From a checkpoint of a small transformer trained on Wikipedia: width 224, vocabulary 8192.
Each number is 500 + 25 x the weight over its row's rms, rounded and kept within 0 to 999. Layers, rows and columns count from 0. Numbers have three digits each. The size before them is the row's rms in percent of the matrix's.

# up: layer 6 MLP up, 768x224, rms 0.129, rows 646-655, columns 0-223
# down: layer 6 MLP down (transposed), 768x224, rms 0.122, rows 646-655, columns 0-223
# gate: layer 6 MLP gate, 768x224, rms 0.131, rows 647-655, columns 0-223
up646 102:520524509494550506485502461506472456474489496534480459501518494511500526547505498509478469481529470506501506455509492501504524542539518515470498522475505461495530468514521536483508542490527490482462492507541528483486490526479480502496504490475534489491494519496480494436478505450490510516518506466481472552531496536482515464489528513482540444488536461476541543505497482494480528499523480519553522505488477504472520520528524502532448498503524507473483521507527435522503513494502513532543493514467506490480490544503505516470506551511507464498535468525521510496531510520507493533505468506502455471495502464481523537479468523514462503488519535531551455505532480458478466504536
down646 103:522503531482491462515488494501532501544537447540541506481494493468537514483478483512469478529498497527490538513531536487487495460456519485495514523457540485504476491487475470480507491466467536495499460487475489530534493464504558513484470486455500541469511525498503504536539511503491480480486511514494484512515505503483555462524498550525478478509501492507521496506467544492506515499510474527468517498530534498534460462477496497472488478528471504494517515531510502508467513500467528522445481495484498488446529521507517486466508488463480503496465491524462487526571474533513497511555475447489538507502503520519533518533474501486478506482530533469518456544509458526486501511487
gate647 091:478470491535495508500517509471486509513470506482490515497469492478509504523524504502497507499492479518531485558488480504504519487477590485508540474490466467489491505509486517509507508514502499492515510492562510491549477498486471487478453510558483478473549565500532473510499469490531500498486512488518519520539462508508532517499484544514532481520443520512505479535477465496501493521477494485508510485477522511493539493542459482483483493490439520516536489498461493503486456468486515506571477558498478496488476495480517519538461517524471526526545464545524516525510485493549495503494510512509476480500490479516440545497499466485534496520508465490535489440500478514510494500533
up647 093:530555471464488452479509545506499474527517549524510508529501504498450509502498523518526472485499490510489524517513506481513521482550532533447507468500476502471514517507500508490491474489467495489477544486504489505495464495522531457492509444495492495506484501483457536552511505524490524504500524497473485442530497497479552506499530472502470503504505483487456506488525497489543519549532495524523494498489488491515520549487502525513497543523503466496430506500487491526504500516456487502494504497508530507489461497449555514471482516540512513505496578467517521467487483500496495464526477473513516468501541434473486469487526509513527491504530505465506520564489460483500520496477
down647 095:510482534525521511505506519519526511476518495505499495491511528529516516476505522515470487446503485501498548481506500532465510497442488515518445528512496518495509501531516502513525554475438479489513489504455516508518524445515490556498516513497538511455467533499478490458481438529462486503481466494534489485469474493563491507502475504484490480500505482498477502523519547468511505477510457548488469468468516489493490551483485510495494540504529423526554551512499467510507510475471465485478500481487487519491517482482505482464521502470499535491468502496466466520517509500512507498510530539477503490528476534476505481479523513507457498496476497515468565533506501556487507505506
gate648 106:498529550495517514492485500575513473495509439492455517476514484498508546489524519488446503500473503478505475512506492511490489480509464479498488506496530481487557448524534509510487529552522502509504478456461491503494523502540500522476514519468553531487524516505557477472515523499504490531518466521541510478464535523501490548485482490498508545504483476490550475506510503530496525510501491515506472513495473481508508499467467484491474474497487530509472481504549510530507548506529467479495494476499484503506523474474555480489504487487484507499487479454453509498573467472495491490516511520475497533505459504517562483483499527511469511462479514516498441496524504451490522451489
up648 101:506498525516488507486433499533507512489494454520510480525517519521473481482459504491499521496505508539529499491491478498561499528484530491506555473503509463540461478505492525532521515504565511539492549485456488532485497489475516470495528510524518487508507510513545482500453542496525488510515515491512549498526476497493534504471476492514477506472537483447561483484498497492495453519497540508533445504547496502497538458523469476476432503511468479497514535520528521519482496526460502510508510484523495490538514505491482489473532508456507463513527501484526532496456460479527502509537460495525510503484505451433474494499485500490518496465525521510472467474490495514495494490477
down648 104:513554483468456525477488444490481532476486479504517491506485483501521467497508549504504474490467502491530459499524550500472456537543517469475515523506524507534486529514503477507476509433468489525511476491531466553477526491438478473506477511510459499547549504536462525516475478494485517522485563480481513470482534509456514510512454499479426494500493483538477484517485487529524506508488474511493515498512489501494539475494561476498506512485512483488505490510464477470517504511523496470538459487519508548483517480494536505464532527475485480509516489505536514496487523521509481510498546480498462511472518517537539473512515491472503517490518511509472517493514486548492516525528
gate649 100:472479502507488502471527541491519499507520454503479506482525528494470500493524534508526529463498508487512464495441491504489496522482522476548491529464496470522532507477517494477489537492465514499524508507487536496504494519493494500512515500458531538473462506446522490477496515513541501489490521473530507518514510487483474528519543528446474530515497487495502486459498523501502555443527502477450508515456475536492443497534516466504522535500521509490531495494541497509471511507533491465524485467511474516477530529481519449518506531504489505530481474496498500538472548494531485488508471457496452524525508484466480489507503487469583482493474560516515556489484483489524471529524
up649 097:446497543503502502519473504528494462521494514486516512488477486496495493527486475490485504509510505501504505487508540479473485537514465528476466462498489512530445513464522461505514517485555537535508512471489499511528521542556533473518493497523486490501498551519503517510511547501490528534511520520447511424491491522524554467518482493498518499466461499516477532498522536450485551511511470485452475499514512486521513509472549517505536533492559479529516524503440446495482499497501514486451472495530481486496486502513517460453531475491463496482497490447517503518495526490486503507503490510498510473500519491494480490536511509449540494543510487502494468549486530466482515518512
down649 098:542447520503479508500497481533504564474506470505506515523492474468477491523484482535452517502519507483459495544469504497490505481498499465491504524507527461485509468515479523550477531488497516519516486488530471441530479503518506504541534512498500508457532495519527507530457508499501508478480506497514521550498495522456495523501476522526502491499482443518516531525466565520529531490514498527457513507503447497481519499520523483504475529504441484496506541509524490522513439472488464526483528491508533506468528484548467503510500503545473491533479470490523478516501505536476460499509533472498477472437521482477477508503464497505514492546498474544472487551473500518501508504467
gate650 106:472532498498498477524520484526461514492494521495508547527453513449499447504542502471503473566516465505477535496504507520540487479527493461487457463493480483483528497505511477503461480479518511488515488481493507520473500467493463537529522481468541517513503497493458496523500514508493470491513491483468531493496542517482476499486545445511501507512502486497535542507507503497477528519452518505506499511502464523510492556520499499500512509479507502494504514479527504476483515530472480474508496454496553488496520494529493465537461448526472488519523470511526532520495467506501491500518569504491497524548478466509490466538471530589502540539462471478508473510459533479517491487508
up650 098:488504498486495473532488486523493513487491503490483488498536486452531466471496525514462470521471522533486540507513486521509484519525498438459485459517520516519473526486512504481517501519485497448504488521501513504468492481486500501512506491495524485502487462482509505499437458490474478539536414494477493554532532480496460478498537538443520569473494496524516479540511492479498499490455515470499554529466511468502503508488487537454498504497475522462531482537494517557526500484491502519518508532502506489536524497555509509538511473499499475498470463508497466502514543519478517513497527484490482548468487521496536470506490508521517489527529529466498513480549498517507476451489
down650 099:499482449481516503488513456503510474479501506500466481504532527529477513480503475534525534497461473508541529495511527511473488509442513504509489511522501487505550515449518532522514503507451493470468502462534484506558489540478507481533500468470470497523490505526567508448504517519545496474512530466560511481546447464530501478491528516465472529515468514508503472483470455482476483511513482502510540493493464491554474540482511537510555534517495506528461481489488490514522494510466489498488488505484489537493494558471517495504487511500494491509486473503483475479505517493511571494468451505497456508478540490521502524509494488505510520472502459498489523515514475512480490520468
gate651 101:455492512535449481506531526492524514506470474452545514499466520474531517489506523515488515509514484504529510486503463512508528543501512486454467502478515503470498495515488527490479512568494507519510506467488541497501497488541466483593553521515529558452468508520481528512491449521512507526492494483480513488459501491477520510484532505523519506471502467470481480487479514456538488497433518524503532484486515527485440490480465478487457555545484520488520514510506459482521524487474515502516496500504499480535507487526525487512526483499505525477542556482498474528530521497484473479475505501514505504490515518498478520506513459538491517491487510492526467500513521554504493475545
up651 104:473540507473513506477468512471531521527499522500502490493503538454495500487545490499522485518514513444520530466482561507489462510541494489452525488472498478511532501516514433495505486486529522527430482521490515489470465525484469540506514506472502498490516535498504507481491486507477483515452520532503461518486458526468528504494530502524514526513488553502498465513522524532468474507535447487497491500482501532497549496479491495458513483491482493491466528474474554519536476501505488493517508447502535522460540532466507461512539551480495496511512497516530513535481535502495497500506536470560475488490496463465482537501520526515452493487491487521524491535502479475495516537488
down651 101:488486534500494488513538528526521447488523514475504516473447483492507481517456511511493544518512486493488510481474476494495489500455485468527517497481513520504509514475486511512504544557507478467559474503516495504507527532535480463470501497532452502462481496479561531466500544480510476466537486469484517500495482541505523504515541485525503528483493473421481538483547478479452499470460469528491509515524500477520457494530487512485487531499489513570559515480510509489465490510471492508481504497509512511550477514495518544456521519507514529518481485484468464510508483528500440498468520515484477509496524553512526504493514487508509519481523519470529497462511482514491533485519
gate652 093:506480503492486520516503523486472512466493513474495511524503484505542511484530549487496526481505479502515520495486472526526525479520598482463549511482475494521490476497490580498493516508489502525454503479515494476496479500481464521505453548547511514474523529509498502498524503478508494504456508494548549497500486490503494466490505506525501490487545499475523523487529515487492483593525522493513497524509519538531526478509533479495507464518439541526507457473511510495493505539504446464539476528516480493541483538516508507486471537514497463506492503487475492504521505527525464496484482507498509513509532453536522500456505483552494530531502499500448490484511460489505485459501
up652 102:484542498524516467484524472520528503526511527537478476492476498462500490511517480497475507507509508487468461505502505476489497559496461512551523511502476506461502523515521451481499519441514485490544540503477497512520495522532521503468500449487480487482512500460538481517505524513481513487545491498483434509537514523508545506511548483481515544480486515512514518538463486531497527450505474498471537510476476492481494523509430507495490493502565440462518528508501474538527528483474535482494527476523518468491526476556523489508511474531519540485509475543525535501500513485489488500489542494508494493520460537529496494554496499465509504487493481500525508546464529525505495499484
down652 100:543550530499482531505546501533505505491562486488482486498517494527539503490502467449535540485485443496511447445463486503519510534520529466523478485546509530500482472476474492466522524497523481564520526508477469474473471479546481522511436516530457493538510480514511493514523543490487492470493481455525521469500479488522527494508529496515480495479523478448484477505526464499481488517485529486504527509496512513478505491509454486500515525515505492484511518511468486486501572483513474538515492511493504460472497509526516496537516502472507445500515530468483457484512521539498509502462503553528470524525485494519491528477500500518484511451519488509535486488484492499522473464513
gate653 089:484531551531518487466494524575511492515497457546513495502482518505487483504497506480484530534542519531454423520487507477501505513517472467483461493514537491448485493528501496497497530539477482444517473453498524494469537480515443501518505452455514519535507507508507501508506504517487507489515525496496529501483452457511499527485482507491504490538508451505493497526442472548518521461506511483500536528511520524484490546541498477504506495523531495517507506477505517469509517508530511523503502533525518487464483512510498499509456482460488532479524488520479527471493483549491482470524457498458478509521463495476470544504524466487484472482501530538510478510518503490489560525506
up653 091:511484498483511493519519474480527533508502524457452482504518500475548517506503525528474485483470455451501535509519495524528509496502536507473530522513458499506517517525507533472468507453485476533464518519491507469482459485486481491507495567549498514485503521473450484460466513522503511486463493485528501548488498524493480530500578499525498501473501554488471459519505519538521502556499505493508492532530495506499476514481529501502518531509496497503530455480494484553510501495484512491484500477481487494505529511434524527519538527510521477501486495519539490538506468496529496532477529471490487499509563508492539506461480501514503531472468437533484450528505515518474497515464
down653 094:487526517514507508495500548512495529475528534521500457510508496530510494517483517459489477476527507507532490461478521465448453561533482476488488481521531501546513464500495489507474508482493489491504455512498482462468474482543525524524514444491490522537504491511527473484514526486457535465515458498493458485482517486497494512481534488517506496519526499502519510512507470536455477483490491473518480517464512549518480527559479510552484528489518514481472494510496487476505532517530493511539502479513511542457449507525490522522555507477512518498559502491551532492491471539498517483522512510499471515501454528459487548496487464552479487478524479468517482482472521476505461474512
gate654 084:476481459484466535524505470509482526520465496468509473499512486483500521545486513495542440462490495535543528530499514528486521489472495535491495524470492502514500496505503530461493509456468487511518466473544500514523512490464509504496469557508487501479520479494513474493519490497501480501418518464559548505461532478485493496519470527543484469530510484486511494517520511508512500577491508535486451478527506543498537560476514526489512486478453496542457460452481529508505484457457471483512492516461485536494511513500501504509471500498488514490516507511488486504522476486507499508525503487492485511502543510519491506470484496540465475508545473508484427484487509510483465490503
up654 085:463537494518500493525449502452534492498474491493552506512481499524503490541487478473497494522474518493492448469509524481499479456472469527490471509521536470499543512508505482470521521511489511500530461502464502518501545458529457487513546468488510496482499520576499521503502470486512527440495519522443526449489500526494490480528486467482524498532480485512513464518490522543524451446513518486496537497531536489490506522522524462500517490506531481498445527500480492473492473480497568474468534491504491498486503503474475485481489507453479514490544502498504506494512484498464506492528518499501456494491446546460500555514489522492489470473497513521496509488498523487488540535503
down654 090:512523523478526506525478494538464486477481505524496456532527481481504477475553514463533429427546460485510518458520493492517501523563507505491497468517510522463513516521491471529520510525508485519504507506525475434456492474543499536528441507471507514532504527538491508493452532500458484471543468515486540518524479523505507460506517463510444535476512512524500508532461470488508509532481485483486541491468481501478508527474486479526522529518484487515511505513487512502535490505519495517493483477490496484503503493489539513502513551483498479462469522498475520525480523514495496527460519500496511501506517479547440460506497491497491514486512491506544543478503481479490461478512
gate655 097:510499510515471503516455464567506503494509492522484549517477498527492508506483472467480513508509447475491467476507520489496518499493544483500517495481529519522482513454533505502510488486549452507506512510483511521485477499509485549459447525480513536456495516502546480469528548519467503505503504515529512518542492500521536486511508479483480500487532458474538555520504506502494492483517501500475491508527464498505462514516504508523510457557562525446487518521484469503531504537488490532483517470518460496512489509486499533538521487522458453530514471469524524519494472525470485490520480518521468479501504489467530480462481512538518515537502573462513486478461481461481485484479
up655 097:510474490511516470495462496566494497513505501546492501485520521506496531497509505498486560485478483475504492496495481480512479500501461436497508501493542478535537469488508522550509516508505485432477511513507497501470480487534503524497468491443531499488502534481495473475504483538495489483484515463508526506532548444516464495516496517454481492508496500538545557531537476527479505452522503519493497479507504459501479456476492526516498485500506472458503495530531501525503531523502515535501516473498505503500564522507551508472533487496491447487492439472478481499519586485487493530515494459530497493492507487466514492522467526496515476491542537490487512520465519505474483486536
down655 095:475507521509495488524483508513475458494505494509501455513517504508462502486473465514515503490515523476487520504489506507506485483519543523486457539511499497483474495511475455513497469482492519517508531521484488478541509511498531439530499480515476527482545484533476512529537520488528469491485494467516482434453498466486550512517501434537517460548481552533487503505453511499468503515529507530493518490507530583516540434506487490481486511517486521500484523531464493468503481561465472501495479491500500465482476482533521483462499468521533556486502480524522457496511493461486449519502481509498506525498541475528462472523510501452504511501488505511519497493522536506525512508482